Each number is 128 + 32 x the weight over its row's rms, rounded and kept within 0 to 255. Layers, rows and columns count from 0. Numbers have three digits each. The size before them is the row's rms in percent of the matrix's.

# up: layer 3 MLP up, 640x160, rms 0.102, rows 164-313, columns 80-119
# down: layer 3 MLP down (transposed), 640x160, rms 0.0854, rows 164-313, columns 80-119
up164 104:152169176129182100159125123076131151136119132097131126131168161113112119113150119112106115178163106113135105148126097178
down164 102:211147096131179148127132061153124145077147132123140110148130111123118100052165091117098133128145160178144116067096105164
up165 107:138105188121103131142150151090111092132136159119115207149069133120141109157098171100106154090152097129127171115113103148
down165 101:200019169132105119215108091118119104152112157162100106128175097111107174117090099122111130084131136101142112105130181135
up166 108:099153139103105118141169144076093151114127155123100107162187128116145143152233161164130168130146149151146132143142129135
down166 143:120122093152156190123181107110099160076152102132083108208062147108083122068176146125113162161106097136176102143103108119
up167 039:154100130084126089090142147100100094126122157146120128105144129117189074186118134165116098081144165159147182159129155104
down167 027:128174161121169145127126122137170167139127109104158145137113119144060163088141129073147156146124088098129071123112103145
up168 112:093072145130155160129148173123140136114142131131119107076027162134163132190156106124149146131092122138082115144088186108
down168 104:119168136113114168177211142163157111107144144175108177022083157103096089112195145124090136094136101161153100168159119174
up169 111:108094167090081110120184142097169106153103177116132081156115183154124170158132195165188117159143104138124097122133134121
down169 108:118135104141144182154163147166112052143178072091172111113118102161111112103126144133085107220135182119122121139174140068
up170 111:136111170125092130129122139112140133171103135108131096124092132153163140137171181116105162080106114128125095096129089172
down170 106:147180097191112161097196141043157155130134073138141114155175139117157036121139140125144127116145128136131111108092163138
up171 118:151098157118108134110132170101139101182102118148147058098125122164173158171170140099137107165097096119084153119154066091
down171 125:122163170120129098147143167163135120135116137103157156160151110133118112094175169128135127134140142101120138132175135083
up172 105:118129151108160084124152183109142126132129136130162064166079129153150166116144091145202126090126147137148148132134077129
down172 094:156090172129182096110130182114169156057119105185115093139152143108140167089109173138098097102120101071152108068102090162
up173 085:126155132102132099111180136126156135167082113127150141204168177159163104101145127136125116106106090208133140092109123134
down173 094:082100086140089162130110117119128129107165136086139163102108111105079149142120098074167147156155092107151078169089157156
up174 093:115129174141103182169130157125096108103141107135140154158077188096142137146170172159154146137090144144085110145156095125
down174 116:092147132135111161136187159138120083097164098096109134227077151107109162109189190170134136117128130107102126144185104130
up175 081:095141154082090168115116155113032121119143155097133122160122160137172141115198151154149157136132148146114131159105109170
down175 110:077182102114105177136167129111092152101123130144159096196103148187129167154186154129102113101142132108105123138130110118
up176 096:132130207094159137192173156150107125153128154099104140132147164106127166108189185187145157106123182158098094131151140142
down176 118:103146160089123164120197145130111117141118105090120083162080120117142143126162122166101117107137073110079097106160157096
up177 111:119122117097114128131143153136060134063168117166133095140158128107161132143145125132170135131151134154065168159122124188
down177 109:163142193105139160047117117115090165174106102091131191082121123106148117149153160102070116127123128158153151141120065160
up178 103:152140154111115113110140103128068156115100115152087095108116110139130124166174129164107141123136097111143167150108091090
down178 098:136091057157063148153166123116138110186153115142130164144082132116131134112185157129130181132124104179118159086138123100
up179 112:078175154037090097130128169085109151094159122120113115149145146077143169133205147176144188108112124163127126134140116174
down179 150:123139098106099156136160103109126163117118098100085077178061085130079141108167106159154136146108118104198125111096118123
up180 084:130191154091125161200132148122082105121166158114113131190155174154189112122217181197129122091128125132079165146148137108
down180 115:111188164097128188142133139120095113098120138122142097183074135163143162099185151141157125095108103106081145149132127086
up181 106:149144142045152091111112079086153111102096184105136067189097166157136106110134120136139125143080134185141140084138106160
down181 110:147187075160127168111161126168164117183114109168110117099146161125062098166104079100168098130110110204161081138185062062
up182 111:123158199145116169166093145101150128103220165086154152156099140103145104097143212119105164125130142126172099121149187103
down182 095:122080180138123125114155128083123170128147108161144119152139154092073121199147113160115086097136188072096137075131082129
up183 123:114123157081103193107155142136132118139097132137109163118103161124108129192145176124117100064142092121100137129091103106
down183 112:074134079109138166111149174169187145156086122105163118147142139074107146137112124137066195169077155114124114137104056087
up184 103:121138130076107100103128176033109149053124132150164108157164129136127160133142112166148117139178128116195142116162092121
down184 082:141151115091133127107167138132128160162194115160180128127089148204137163084162112111101165094117146141136157168177110110
up185 005:166154131152110058122113114131105137137148160164091148146136116155124097190115078144138134139148101124118128076106121126
down185 004:092124079129127208092156183110127164098065131117131130106147141095177161107085204106122147147134164090172096128128162081
up186 110:148173165129144192176133114077098123102107151079139152163142107102101133072188079137105114127112114119185090145124174116
down186 103:116114099113131138114158153131135140128164146126093205089086088036167076097136112159107150139157117148115098041115164116
up187 106:114167159100128120154124131106109115143145127106126114141132134111129118117182194108173118144132153166158121195112163194
down187 139:140142098147098168118158088122142159127123107096094116176073129138082148074164159147149117131106119119192142143159128134
up188 114:138103171110141123132201137090085147075191167096157138202085129092141223114131163142109142093134145143134097171119137152
down188 112:093140110158164128111103135114093119117149166133146157086142143127127158159108119163093097122124156131086134155113102130
up189 109:112121198087134144141148163098111098112170178105138102197143181121182131138157145159116099151158183175168172133174122174
down189 124:152123111081150141111163137103088163134153135129118177179069114124135121142130132119086145126141099126181151157130144128
up190 091:141175183132129173170149181136112135136171150093152129166148176155163131132199187192156099116124188139098156149158144115
down190 116:102152142088146166131132162130114084108113129114163101174074156091152147120158165159157106143098146117137157128156147092
up191 115:151139135123127174153167094120086121177138140091113121160127175125163125090180135183112133117141178123128129132209107157
down191 115:079172129156094168138144073179192157121108130115164123154112183168204124094156084147110225106089089172115180121147137123
up192 110:114168164101141108197117187136175111160092180123111109078146146137150119175185136151147089133198141129092144146107124126
down192 095:158135092111158150194067083094153110124131100146128092131167158093108059136136149149128147145119179132136107162045168091
up193 106:162170140128143158169183118157098093036180096072131141131166160104132100128126171121116170114124154122170187122162140155
down193 101:132104133116132135142174130109072152128130143102116128147114173114109104168123086095135083179142141106153122172177097088
up194 006:132133114135074080177136097118121066093130119105178164135129107119127117130117079105100129178118118114128155069089058082
down194 005:168128128116123162109146126104113178125098187157102115119192100167158138088106157132150178121131143106136099154176139100
up195 103:069138144107155152119133188051078143122164146176179148099183159068191060139106154152157157137156144129167114145086168125
down195 090:135113126069156081142105098088117051161123113047099110121079099188116164055177122143082107105106093074081103111133121116
up196 096:116145154163119162185157147114141113118132124114138147127154172074146127150186170123123126102134154167081107183099152149
down196 134:119132148138108159117175127133110130103146110087129096187071137124108151130178153152147134169108114131169099138157120131
up197 111:130133222089158118156144177122068138086123155128132153143158181134110118148203158220138144131098187131112102163176149148
down197 148:139130126111150178114191113109128154097126102102125139164096129116111134092158122119117120144115141071133127148133208066
up198 114:135090129114098132095155102124094104110127173117093106158130186116131170119167139140146135161141100095170133113184065140
down198 105:112128079128146154106133128085128099166139110150076151040138093101107129167122112166140090102193086164156166164172110115
up199 102:114104084117113137147094151143155121104132075142134128115105112069147074133156217112099085111122066139130119126103133156
down199 097:144170134048138141166075191131119145148112121054114124214045121173118114115149146141142096149158116122131154142102109142
up200 112:069092142146173160180125167125075151118145202132099112132076155142136180097146104144136081121130199092123132143158142133
down200 100:167115160089157093056132093106123154106111121089054110082149122143146108116066124113110117156117139199136164173135160149
up201 109:084116099100114123199089187129126134127132157111120136186189110167151152127144130147088169119165146108136150170169118128
down201 106:150130151127173153074141067114172156070100109088150088123106108122143142138119132143126071137123119107136155148130101124
up202 102:072150165125134126162174095100109125138187144081113164207114138136203112145116179113099152141111141140116122128128152079
down202 100:155127147114154121081071169126124153124122087155124081138162121083119123152084118178128136061122100107109117123116053051
up203 084:085140194125116142154176179105090131106152153105094141121119138104123133137192173147118158102112137135106156124132142173
down203 105:103145141108128171122167149121086117123131099090124076191049157102150172141203144138136101137125130112131110120144134162
up204 108:137195156137160100125160152126137118112083136134101107124046149129112130145140099152174110107098135118155122129195122134
down204 099:132162151151135121122137187145161141063138123137136102150144142131139107093100146186113104081122148114134101126203091131
up205 115:139107155108102163172099137109088191161111111172110122135158139132156208126134169235108101102172151113112122116152202167
down205 105:163158101055114159212134132105056159132085159177070128133138077130168128102087140198127057146135129130184162079134153118
up206 005:158148107095088140123125130124158082149163085138100110142111148171129137178178189114183133107116119141132161160099089131
down206 004:124099124168117191125163106131093159113101116115184150109139090082128154096051137141089128158110155096090094106119179156
up207 092:118149180081142149159136167130121147094138160106136155112133166128136110136176130140136125122146189183133137206127178145
down207 121:139116112094141153126139149122126126111132138096132079158084167117131157106184137152106100144129118133167125194135161138
up208 005:158102163067086079176131099109179069076175106138176110167071114115135134098131157126122125117151140096151130132115083113
down208 004:146118098101120159090117092124097128149075144171111147074129133187123147125113079157163170096125117164141121123090108173
up209 107:115097097123156135138117124102145142182114133065146081113110134162192095159207110134129119102122169148126074149126175199
down209 095:106025127154154152111171180091098161169082121119125183185155147144130098116124126140150104103107197098151116153101129125
up210 109:109139171100128130129145101134145162092092104155131113198113155164150127164153190127153115099125117158112171104170136174
down210 085:117179094140116157160111165144129120105136128115160162158090115136067152181211147062102164144140086123176150116092152190
up211 120:108119108123114106100105120088092123144171123108061103153146167203152100126146140136126141128182119144139139164143126181
down211 131:099146128116154083158129164137151073090083082119125107125083136085123131171178155139132108098106083113140092171199129116
up212 098:130121168135128114118103123125091099135083118133125109177101126193165114093128119186143174136135106166101095189095125212
down212 087:097100169142145116074098122121103122178153050153095102184102064144150119140085108096127155126140138175160119107137165154
up213 005:124077121089091098186098144124121099086146115117148155144089098132165120091116121120091126136136155079156121141128101079
down213 004:162156127082163138098126096140117151156094155171090105123161113188103132140129120136175122123125114178134155147125139136
up214 101:151121129099130159126142139118112112120123142117118089119160166156163111105179112172125161167146173161175156155108150181
down214 090:123122111134110168164119114156161115164085109161070093125088105130142132120160134089134070103140132076097129169164048150
up215 074:156150132084150185178118193097102123101157154132103118211093162149142129140168155148131134149127169134138182176154165153
down215 105:096150137106116169132166172079081128119134125121151121187050129142135170151203160138123127131117136114139120163131139150
up216 113:134115113127075179184093148052085091104161105121090102105140172123137161120183112112164112120124106167095191147123145111
down216 109:165122155169078168187159149116153095140110089142079110144050121136111162144144159126135102126154047111136172124110157113
up217 120:133151159066127119177123151083112087127180156099126130130180173110161139152200180127128189118161177119168113159117148182
down217 158:104141104123143176069178130122112143078153099144103111194043135098074121092117121126115137154082085163155136124147133131
up218 096:108155137114101119115064152084154118178153151140175080113094132116136111119138142144096132083112147131091137126103175164
down218 097:160061177126148177106159109170116080112192162113091154158161117090081166120121149114126157155166105128151132148135129133
up219 112:107104178109085183148114159155080115148139125118125145141112109123164120111150185240108124115201183136094109131134120141
down219 121:142138109116135213196124191161119098180162094175087139097138170168174114097162160105165202105149115099150210123131088157
up220 102:127080131176089125126118113050106099136126086149097148100171138086129122135176110121142117109137124141208162200137140122
down220 099:063137119131106118104094161141168114149086132059110135096129115129179181130177124174130126113146082088100125174153092116
up221 102:114160127079122101135129177082153142101149143139105104114118118164117141091156185130128105103120119169091057119135083119
down221 091:104131113089173173149087161103080060080181119163097141122125095074109126095185096116157107141098145104152116095178112085
up222 107:138112187103106143110090152095159142172141103149156084139147148164160115177148141089101114168140144087083093167169224210
down222 096:108121061166111139119160102083158111139170151052093168104083104148133146173199135148189166169165109189134152074142146099
up223 122:113128164102151190137101153105057112103112168131131107143136176131138153147185222153065184100096213152081093190134213151
down223 127:144145201111136165199120112145123088124157105188091148138107157077077122100155159163123149139129148129150129138200146144
up224 107:123163136077169155205169163118130102079200179068094125181149121092108146079178218132148092071120177119120113157140058144
down224 097:137113139095184166143145190149123126107161142121108164143150162157087086045117137176124108184121127122101137144122122155
up225 082:124151157100159133180110174107127162133190144155103117193116134134121124161164155191148148145129155142162181153195180095
down225 104:087149131077121145137154165073084131111148140097131117190075140113147158131219153139131143149128158115166133155136145148
up226 072:102140152084150128161151202099111143098143146127087108202091177129116127159170135146120162149128191159148174168155188136
down226 106:085138129109127141140188175072077134106132150113122111194052141128123144159198159120132129153113150111173139153142147114
up227 101:130112167100156138167133131132052065130143115114110137153103157110117110142185133147081081140163157100132123166180122107
down227 129:116146121134144129132176195099095140131147081123123175184089124109137114166167143156129115144145183131133141181150129099
up228 111:099085111038177119092094148130111150126137215120075097142119199135168179167153109106185145074133123093110114097123069128
down228 099:111150153181126185112111123156124108120094106093094140144124115139155086127049125119085088125099088174101084132144139102
up229 110:074146160131112153132133125158155186103148125135164120129050101135129123111150119160081165151146130105140111081135156164
down229 107:031167097146139175099133207088157143186114113111112110129115129119044134148096097081097103129101126137135159163091045113
up230 117:069082166124132132113120139159096096114141110141126147180070133082159106150150117154107152148205162158176149180175161223
down230 112:101172096107115144081128121126093128109132132063104064108109171113115110079155133104143111101083157131121056191082085160
up231 005:158236123122172184126170131131139157200138167128031044093128185095105122161137184136170162088152118158109130117174123169
down231 004:083085158179099112159114163147135110116158064104225161167094135094152122126108101128071092132096146108124159161065150100
up232 107:144146180092144143126150159140146158159140101145127098094102130147148156153158099091128172140115095119082171111183110155
down232 097:107166077137173168115142089122132194106129150110167082208127075096132100105124126142134120145112119139143110119212182097
up233 109:152141188156141157118178095097122156139107145049087116152075145173109176147165137140114180153085111143153105145139098155
down233 100:130094095123082116121057146139119142138180139120131136126131092191136164118075106142144159141124170154185161119163158144
up234 114:125145183161108100111097095119070204136119109137141103163139215128138178154195130163115109099072148146139118184161120156
down234 111:119110132116080139151093095189128150118054090092132121066142138137095126164134121150164123108146165144127079207134172124
up235 111:127127136111075105128118227120134143174097128153095172145127127140168141174139088153122097116112145195085119123137110164
down235 105:158208105133131103154165159183070163105096095085116130081190139126131128194093160143148111059104150075102111087102079160
up236 004:079151180107164122113189136108092129106112122091159079111151145142133096197119179097124122107134156139086158104144132129
down236 004:156068067197067119160128127138137138145162096140138204158105096113175135111148070169108168144146072156178095158132149123
up237 005:100154111089080076143119155126102085112075132136148113159136032071113117036183090151159102084161111136083144133100160096
down237 004:129207088095186186141117068103114101159144153152122126086124191192132178148112166145118145140092178106150117110159077145
up238 114:119110221119146148100121134138123113166130186102117124168075160087146111152137120179062156186126152151110173163146153160
down238 106:189133110119122118146130098103099157085163126077097167175112145101141106030158166106153148172094121180111101180155155173
up239 004:088105120054041130132062139136157124191160103124116146136114095084164185094160123177087118095154075098121148179120135105
down239 004:147169147086196101155162094112129089111098118121127079131112161162118103182084132106167101140143108149113129101085114169
up240 109:170116155108128089095158143140118125067132123106137085123147161074131120124129147128155150133119113177152169092185135184
down240 095:186176136124161050050077122171144151118111120108163124095131185117115153148105085137161195121156093113142117111134161148
up241 110:080108172166153140148180130090101072077145198143179145165110102097213130080150126129092196120167180147198124126129165133
down241 110:149105126135121104134117078128164189102100140171127159134121093128097082136128122188134127085114104108099113108165119120
up242 110:106116141149130117129108156127118136040133138097051119122104193113082177168136165108110144179085178125088188171153153122
down242 110:142155094160144149119184122086176091130095085126023160088117124140061174146138132158107131142123144119135138147121151107
up243 117:161137142109057168139187133105160163152134085122116132206142084085125179129209168139107186099136139112111135062126122132
down243 106:193106139080120205094138117100102149155126079106098105152069106069136153119122135163205156153111083103129122154117092140
up244 076:125147153135123163137138157127077120081157139126142124168114186118157132125180179170130137152105177148110139177153134134
down244 105:101168141106120169104182163093076118109140134101107128210059136106119137123194176149113160146113132097121112141152163117
up245 113:076132103109087087140136177072152103147138130123114145173096191122117164163148117137110178142103122213207097135112168167
down245 105:135146166133110101126081147119163108168090130093089133109133166117170155147151121103134108136155060087103105122085126097
up246 098:090174186126121171180156137136054159107136162092075133153084179141156107123163178180130128074108162153065147167116185126
down246 129:099142136140149183132183149129141113067125141095126102180051136132145161142176134150123133153118118105082145134165185129
up247 106:150129199117102153129168107080105118098128111131115113147104158112167155102138255109161163081113129167092059137149105133
down247 092:106106128129129112108093118126104100129114134132128110084167165163121110105141088089145107103132081112076086131105110167
up248 005:120125132081110108238158097136154137059106083099232104112091172173166137196120152077088152137092153129183105148127117130
down248 004:194133171130086116111158106121085142168140180144094163153168085118125112063128106166179144112154114144084135113118099121
up249 005:151127171128121131158116082120155163133161168060136100100138170139118157185095133107104080148155152132168080105156145166
down249 005:147154112175095144084184189171156152106104056125085107110145076098161104142145112100143182094170108115112155125105121101
up250 121:133070200156097119123162137087122148082109110070115111143169135095134139127161128183168122139138132101130136162133169113
down250 113:122119097163150098103114082093126181154172153135132206115134179134050081153158126120143154190140144188133100131146139146
up251 004:113103154137172150130088130107169156141122154164141042103139086104107148159116113170077125075157160117130164126148146120
down251 003:082143127086133082102150142117119090119191100091127186151093196126173136178154088133170134103175090201128113125096169172
up252 109:137117177102105193130087179132080148133126124170113148104118154172127118120169157149184085055177113154112126181146106111
down252 105:180157138095171151164080140133091129057113104177136152116143195135101126118106130069142135066113087105156153171147153140
up253 113:128172125107138158176170185147060126097154120092122102148118115041141179142195129167094166081155140083134101183137132108
down253 109:082099125144116096079097105124137086121122147139178169158077097079116154081120115147159142134134128137103053110095088098
up254 112:149158125035118080167115143080063127135116156097119145133141177139109103125160135155132095146128204130140187096167131116
down254 102:161119085139108165127150119121117207141118154071121160169125109153118134169144122131117137107126212103178160076182147057
up255 114:137141148145168141131136150064125117054106160140118153099156205124162092113144118148089128151165167117152119127139139099
down255 112:134102124128108143064122184106152171142106127115163122127161143129148109141234146101118147168100082091126199150159129132
up256 106:170115176140071189123108135145123172169139094138100127139078112118114130111128177164138129123075147130087168102166158169
down256 097:156038122171090141079153115109113151166094164097109116140154145135169131144112134110126180101150175158134151161095155125
up257 071:122128129092126134155139203127109123106152157109119112187091147116111140128172131150129148140115206126143144168141156155
down257 101:089144123119129152138176187088071132110136133118119120177044133120121144122204138135121153133129155092143122133135164124
up258 005:123176116103121100156104159110165175151141113181109113090171130115143122197121178162112113081109151101101148125116181129
down258 004:127118134149147149118132103121127141097115099087188181149045161123127164153153103117159139156204133149157139132134124142
up259 111:140082201142101092145208143113092131065066107063125115142100106046177188122174091118121074100138156127141095152157124151
down259 106:141123090106107083088118104122089107109131168086162173149134126087184169137124122168097134169134109124172190138158169179
up260 107:163137166107106166120152140098130132129096106113139136147106155079154114129141201120111170147086134125080153109100149162
down260 094:169153123098040097134104091151133061157123132163073130133114141102072113203143121099151135131190130126178107128154133073
up261 094:157156148112153116104125191115147211172126165128144121113119141106128133119205155130109098132131200108130115166133130125
down261 102:099131098102089099085098083123164152194143158132126085115086076152110107151084114126113154140161136105169126164069127126
up262 005:147168124142142116158173111144113137166080134151124078146151087104116096069163148150154113067139085186081195103175183170
down262 004:105138059163126152111093126112143110092189121098178196109080155122119148151092132146098137145116158052157107134122103080
up263 100:109182149088157164105122164177159153115132143090115152163080166124123167161173160096126207077106156162109071150189142109
down263 086:155106122138103176124159128087129114104104125161123163112181147168120135164127061146118124116112129119079158201149116135
up264 120:118157154143137190104164171120056132075163095138170174103139168147166136103161143162158145140165162181103130112140116136
down264 125:133169144102125154114066147134112085102037093135136058120107114130193142160123177106201081053113144084153051143140151132
up265 096:132155135147109149148187164087065110102108186147123120159117107149077123139131189123121147160121147208131155161118111139
down265 090:193088109148102144117145161150102163171094179142137098148171129127130086147090141163151095125141092164117133118117086130
up266 110:128175079128121161145089168123107141110131153130165109203147133168103182173169144137126091114069162107137135141174127191
down266 114:123150115112108175157125148127124154126140113162101082119147178115104113088155140129148156168141118126094180120173147128
up267 105:102143164105097115122149125144145156112137149119108121202137134159208185091165160104091136069129101110180135105164157205
down267 100:113180139120089120142182150151172179092099126140114084124120170194151089146106179095179113090115093137121100108149165125
up268 105:103123185168118151102115148063107066117148155152138131194078131100179082145138183123122155133137158158112158122137202141
down268 092:110086111140114104162108150099167102186112147130176126077114081151132172098059137209164085171127125083087138075102132111
up269 111:092142147163106142140100152073151054094129139136098116175025183098144105125148140118139153095118095143137161148139139147
down269 114:055171120153202132128107139127145106115094061155147087149113157130135146171130139167120122167122118136120164141118104122
up270 103:138158160127112112168151096100079111127106108147152164171156186114104148102146174138077116064140173090040130152140100119
down270 089:156131134157190108173052045071115139135143117108089144150163127072130133113125090129131179173158156103152144106108093149
up271 122:164092136102099138081109154152128149150099107142136105110074151091131170127151101141141108145082118144118129134160146166
down271 125:103134149124109140145173184164140116134091145148091100113096141123135156172174141193107162165084079120147165118126020106
up272 112:147114139117135160139078120105108168092118121162111054149116208197139178160197113154165161080147096139096142110113183125
down272 124:150097107168118117167137160203143151178180097048117195132112138122132125075149133114186150096160093141124133154161126139
up273 117:124083224073116135107145190094123155111099159129106108113190175088173124137149135130138079118164142140100130113116099125
down273 108:136098178091191142126162115197113152175105119135113141121164146069077114076115153144161131109137195144128113183159122175
up274 112:072120118104101216098108110156100181055177159127137122176055155105131113148146096100142153080125107177169149102156132163
down274 104:131118178140090155115098137156150116115117154104114169068131110142131120130053110081149120096071120125107170126212149118
up275 110:106115144151143159123078149098071139112107083132182129109123105059128116141153138140118150092172198173162092181190154118
down275 098:128174106115141108066119074153144163111156145115142110138099177098154128120119102125147194117162094175110112142132146123
up276 114:096150170031126169116122168141126132139133166110177086170180106146178182132147132110131124155190111127104153163130147130
down276 101:100082145140103166095134088089109179144168117110152216121173147118069155109112136118139147170144177204149142137127084093
up277 089:111154136097117125137169140074084097088158143119143089178156183099113154112187146169206107154153141129163131136165110137
down277 105:075119133073136162118145144109057094053152099142129119209075124134111154092158153138141103173129162136184112127123141105
up278 105:144127132117108107134123101112108142076163100111093103157164115151171105080160155135099111124158198121116081143133129178
down278 097:139125113134189141047074115170125124079132177094130091108147093177144136116142149150157110173115090104149081104158111180
up279 006:181129115097081099220151181138120128151117103139118050113139118114148140145174164119159150089159159140106181147148086135
down279 005:170161124167113195057097066121123137089128163157154204135144125124136123090058130158147128180117136098119112137091182128
up280 113:142187099161091139124160165115084167101116174150083102111126175108145152166170131127138085101093131114098158148142120145
down280 097:084113073128129124089118107074137105154134129115144132195109139091111140093099088095124152184156151124117087128198109080
up281 110:069074135104060133132142123143165146109153141097160105139131143112172154087141134107108161147123111153218131088115100132
down281 109:153109085169049080111148055071113169142170149120150085108148053100113146092165109065162118139168168090176166087118119175
up282 103:137140214068088175152156122127161120141098138143096094152128108112138143118140157186151116131097148134067130110159149129
down282 098:091069139140125144102138122121127150131113156164145126094090088180139104108141181102102048150092108134109097122192126122
up283 107:153170145131148112105116157158109150091171095146156091121102132110149144145180152170116151146171146158069124122201155115
down283 107:122205147094104175137131133089146116136127158090081158118089222156122103151136189143138120165137076088127097110132161148
up284 113:138129184074125127139137139085124093138127144135124119188096187092188107172173148120149093124129163151114130118130097171
down284 113:115135153099126138210041141070153166160047125118132082084123104148177143175166124115099147151148148132197193113076141185
up285 005:104158148059104096229100145131066086137115084126148070150098108126147137178173113112122167079148131101112168127100105111
down285 004:124142129115134166106145093100116143113145170156149170141111170166176104045054138160130125157112118130108098130171155128
up286 114:102132159063117149169171136115071149080103191123123089187096106089169133082134121180148161108159171126129077115094116212
down286 101:124106055110116118125080132125104090086117135124154109100122144146104067104120151083089091169156170120117070130103150190
up287 099:092134152170175190118162166091149096161174109147136096154050112157113136140119132136139157085159151184075136140143167137
down287 086:159080150101088109091193146132103173143081123090125166088193106145120099126131117154133135108137159132133142107156108153
up288 107:135166165128059100112145179123128084113129154114132110161202102192181154139156180191154114096095156129178121084157150138
down288 091:093117141114140133067181164090114120124106162056160127154164092152150127210204154171116129150068185148117131137171176145
up289 102:150123112086176109183144171113096091147125185142113114121089180091126194105160098111141112125080122135147109116138125132
down289 115:027135069116111110186109152117077128144188122116146080132067132099143128144169142151126177134128049144124123150112133094
up290 100:071117120125106097117135143095046138136128136128135102095143197092128148173145088185142166163164171147112140213134115150
down290 097:123176107157156148164194108155114069103179112099108148181094084151142124072083140066112120143117096080076074129140082101
up291 104:082124147073151120115110146118103094113135163150132119113085133094171186134185150120136103133076156144127084166107116145
down291 101:123136150145137159168112114101146118166127122143097091140104124106135179090100114128124092130164145149126041151054164120
up292 115:083070126147083183161164150082071095088154142137136096132166129141186152156178157123090149087158088139164131148142120172
down292 108:112126093085086073153124136175171156115176123107157142112141188154170128131103110106140099176100166169102147088120131145
up293 101:150120154115141167112118202126126175178154109182124111119127143144103114160155100112146099141114146122149105144109206138
down293 098:128142092152113135076105106106153075142125144102145116059093095115107106170119137216150118121218084155155115131163076113
up294 099:114120166096108152134135162136165145168106164114059118181076106128138163110107171176149152127057087139118116123096151162
down294 093:146101078125155169138109150135114064099098099115113119093184120197099077170095153139111116113153140168179164185152105094
up295 081:095164168080118136173176188158105167115172148132126161167156183049128122123188185176130136128133128123110139114159136113
down295 106:101150140091123171143181146121093153103137145104114098201072131108123140116209192129136159122103120082131135126124106107
up296 108:162101151090135169111116148105077144127181141128157127112119129172147170157173182162155181101093185166138146119134128138
down296 093:151095138136116117130114100108109136125125115164112192163129159147134172090137161069200154083062164184130154104150098145
up297 004:128128110117122124157192166104110141123093102134155130098183117095116100099122131122175090097138178111132169127136077164
down297 003:146126131125120151099118102173122101098149150197108156143059108158124163118189165168122145168119143145115136113102094171
up298 123:138221144075140151111133110097103132133127123085110062184152176089135116123129151121163150115141129134095201119182125172
down298 105:097147061149106123137147134101161134071075152120188135066109126149119108139130139175145219200139092145158144142177178122
up299 081:119137159154149088133112173090071148150157118164149101106147119148164113121162136103121112158154135120139079106112097156
down299 076:102114130131126125166109152134135111197122100190128140135132154150121103127133148128120083125105130140147155104111096106
up300 107:150118165165147082119144112094108120139131075162175128121081098075103173118158123113101115149101127133149128102205168195
down300 102:139173127154109089132120164099095110099126178176175125075105127122084168161177117159136182119094071170185139119136120057
up301 102:121130179072093109108184111076084158105161135097112144180179096077188106153152199144118174158152106139108096115121083170
down301 097:095113113117159109120083187178123161114124121113114064105131151184109033111081104134112125131087142118124199120125187108
up302 111:133131176142165143142133124128134110109110094156120174146090170151124105088158129105175106086120172097122130161165147138
down302 110:103083144070087087130163113078208088188151125129111096138156135144105140149047087180117140140146133109140147194098204140
up303 108:159116180108166125114142130108133145135089063118103094094125201106115151114183060149117142131131155114138153179114207130
down303 110:129145090112119060148116159106141144126156196099135141169154150170160118178167171141134124138139161120175132095069151107
up304 102:128144161136086125128096197068144136131111081145131143154089153103116136148147128104112120163101145157111100141148204208
down304 082:117103111109130120153176140193139145149072098132135125154095137142141127160153084105160138092102092164132102153136128104
up305 088:102150212086149159174139151142083140138138131103121134168121130119148143113185175183143142111083164151112149124127212131
down305 110:097143144147152175131165174130099118093101124124144096209072150092149166121219113130151147169085145120144138142165157127
up306 107:091143164137141117105197236148122146175103109121165124129086145152134138088114166140137113133088173131104108109140153134
down306 096:133090120133070107184143111105108107120146167180050167112147097098105154162109078138092135173120096103117113109065118076
up307 114:099100153118079171105115150126116123121150116147168148186130136126165182109162161165146116127089108061169124135200107158
down307 100:172140098120174160094087125087139183166123103151144090093109123088101122132064094118090048115157109115139163107125080101
up308 112:161102147134138200169128138149123190141169114095111091080087154128152103119162193145155168111112119097111093153117198099
down308 105:078147120126184119168206128111175115115089125069111086113104099135135088195202097141109072100125130058111136120150142118
up309 109:160094169175116081122124159108124100172079099106144064132083158093142106112143098161180078120103118071131089173150142177
down309 101:148093084129181135106071147126136058069187162100146131142138169054138126058117171202129171167107147158178113171136097115
up310 103:130118087123159165129127141102127173070110172094119112148073102111113112159152205158128147118097127169190179144146163147
down310 090:163082140138115113137142122153149114169157133152151101144119093164119075099141145162082094110111153125130142102122178095
up311 116:123089148158114108163170162046058128038142195117078133119137177150078193113145157130136133131143198141183099128144123162
down311 108:098113127130185137154136106089155113196109139150160124100145148131140147137136151073134116208143143134114184104157184083
up312 110:147176176100128149147108129132117106117060113154141140135046118187122138114149136150123073122123106124128124161172191163
down312 095:145152159105136142126143142158142091095082161106158162108182087146145140165107137132161168125098073137138113148130055129
up313 005:111111061125131157168155148158130123153103100118120094138111081096175132054148171149153133091147109146095138163129152148
down313 004:167120165114115124110080074116118090131169145143173175114115159166047099144139092151122105172099172098103154156156108117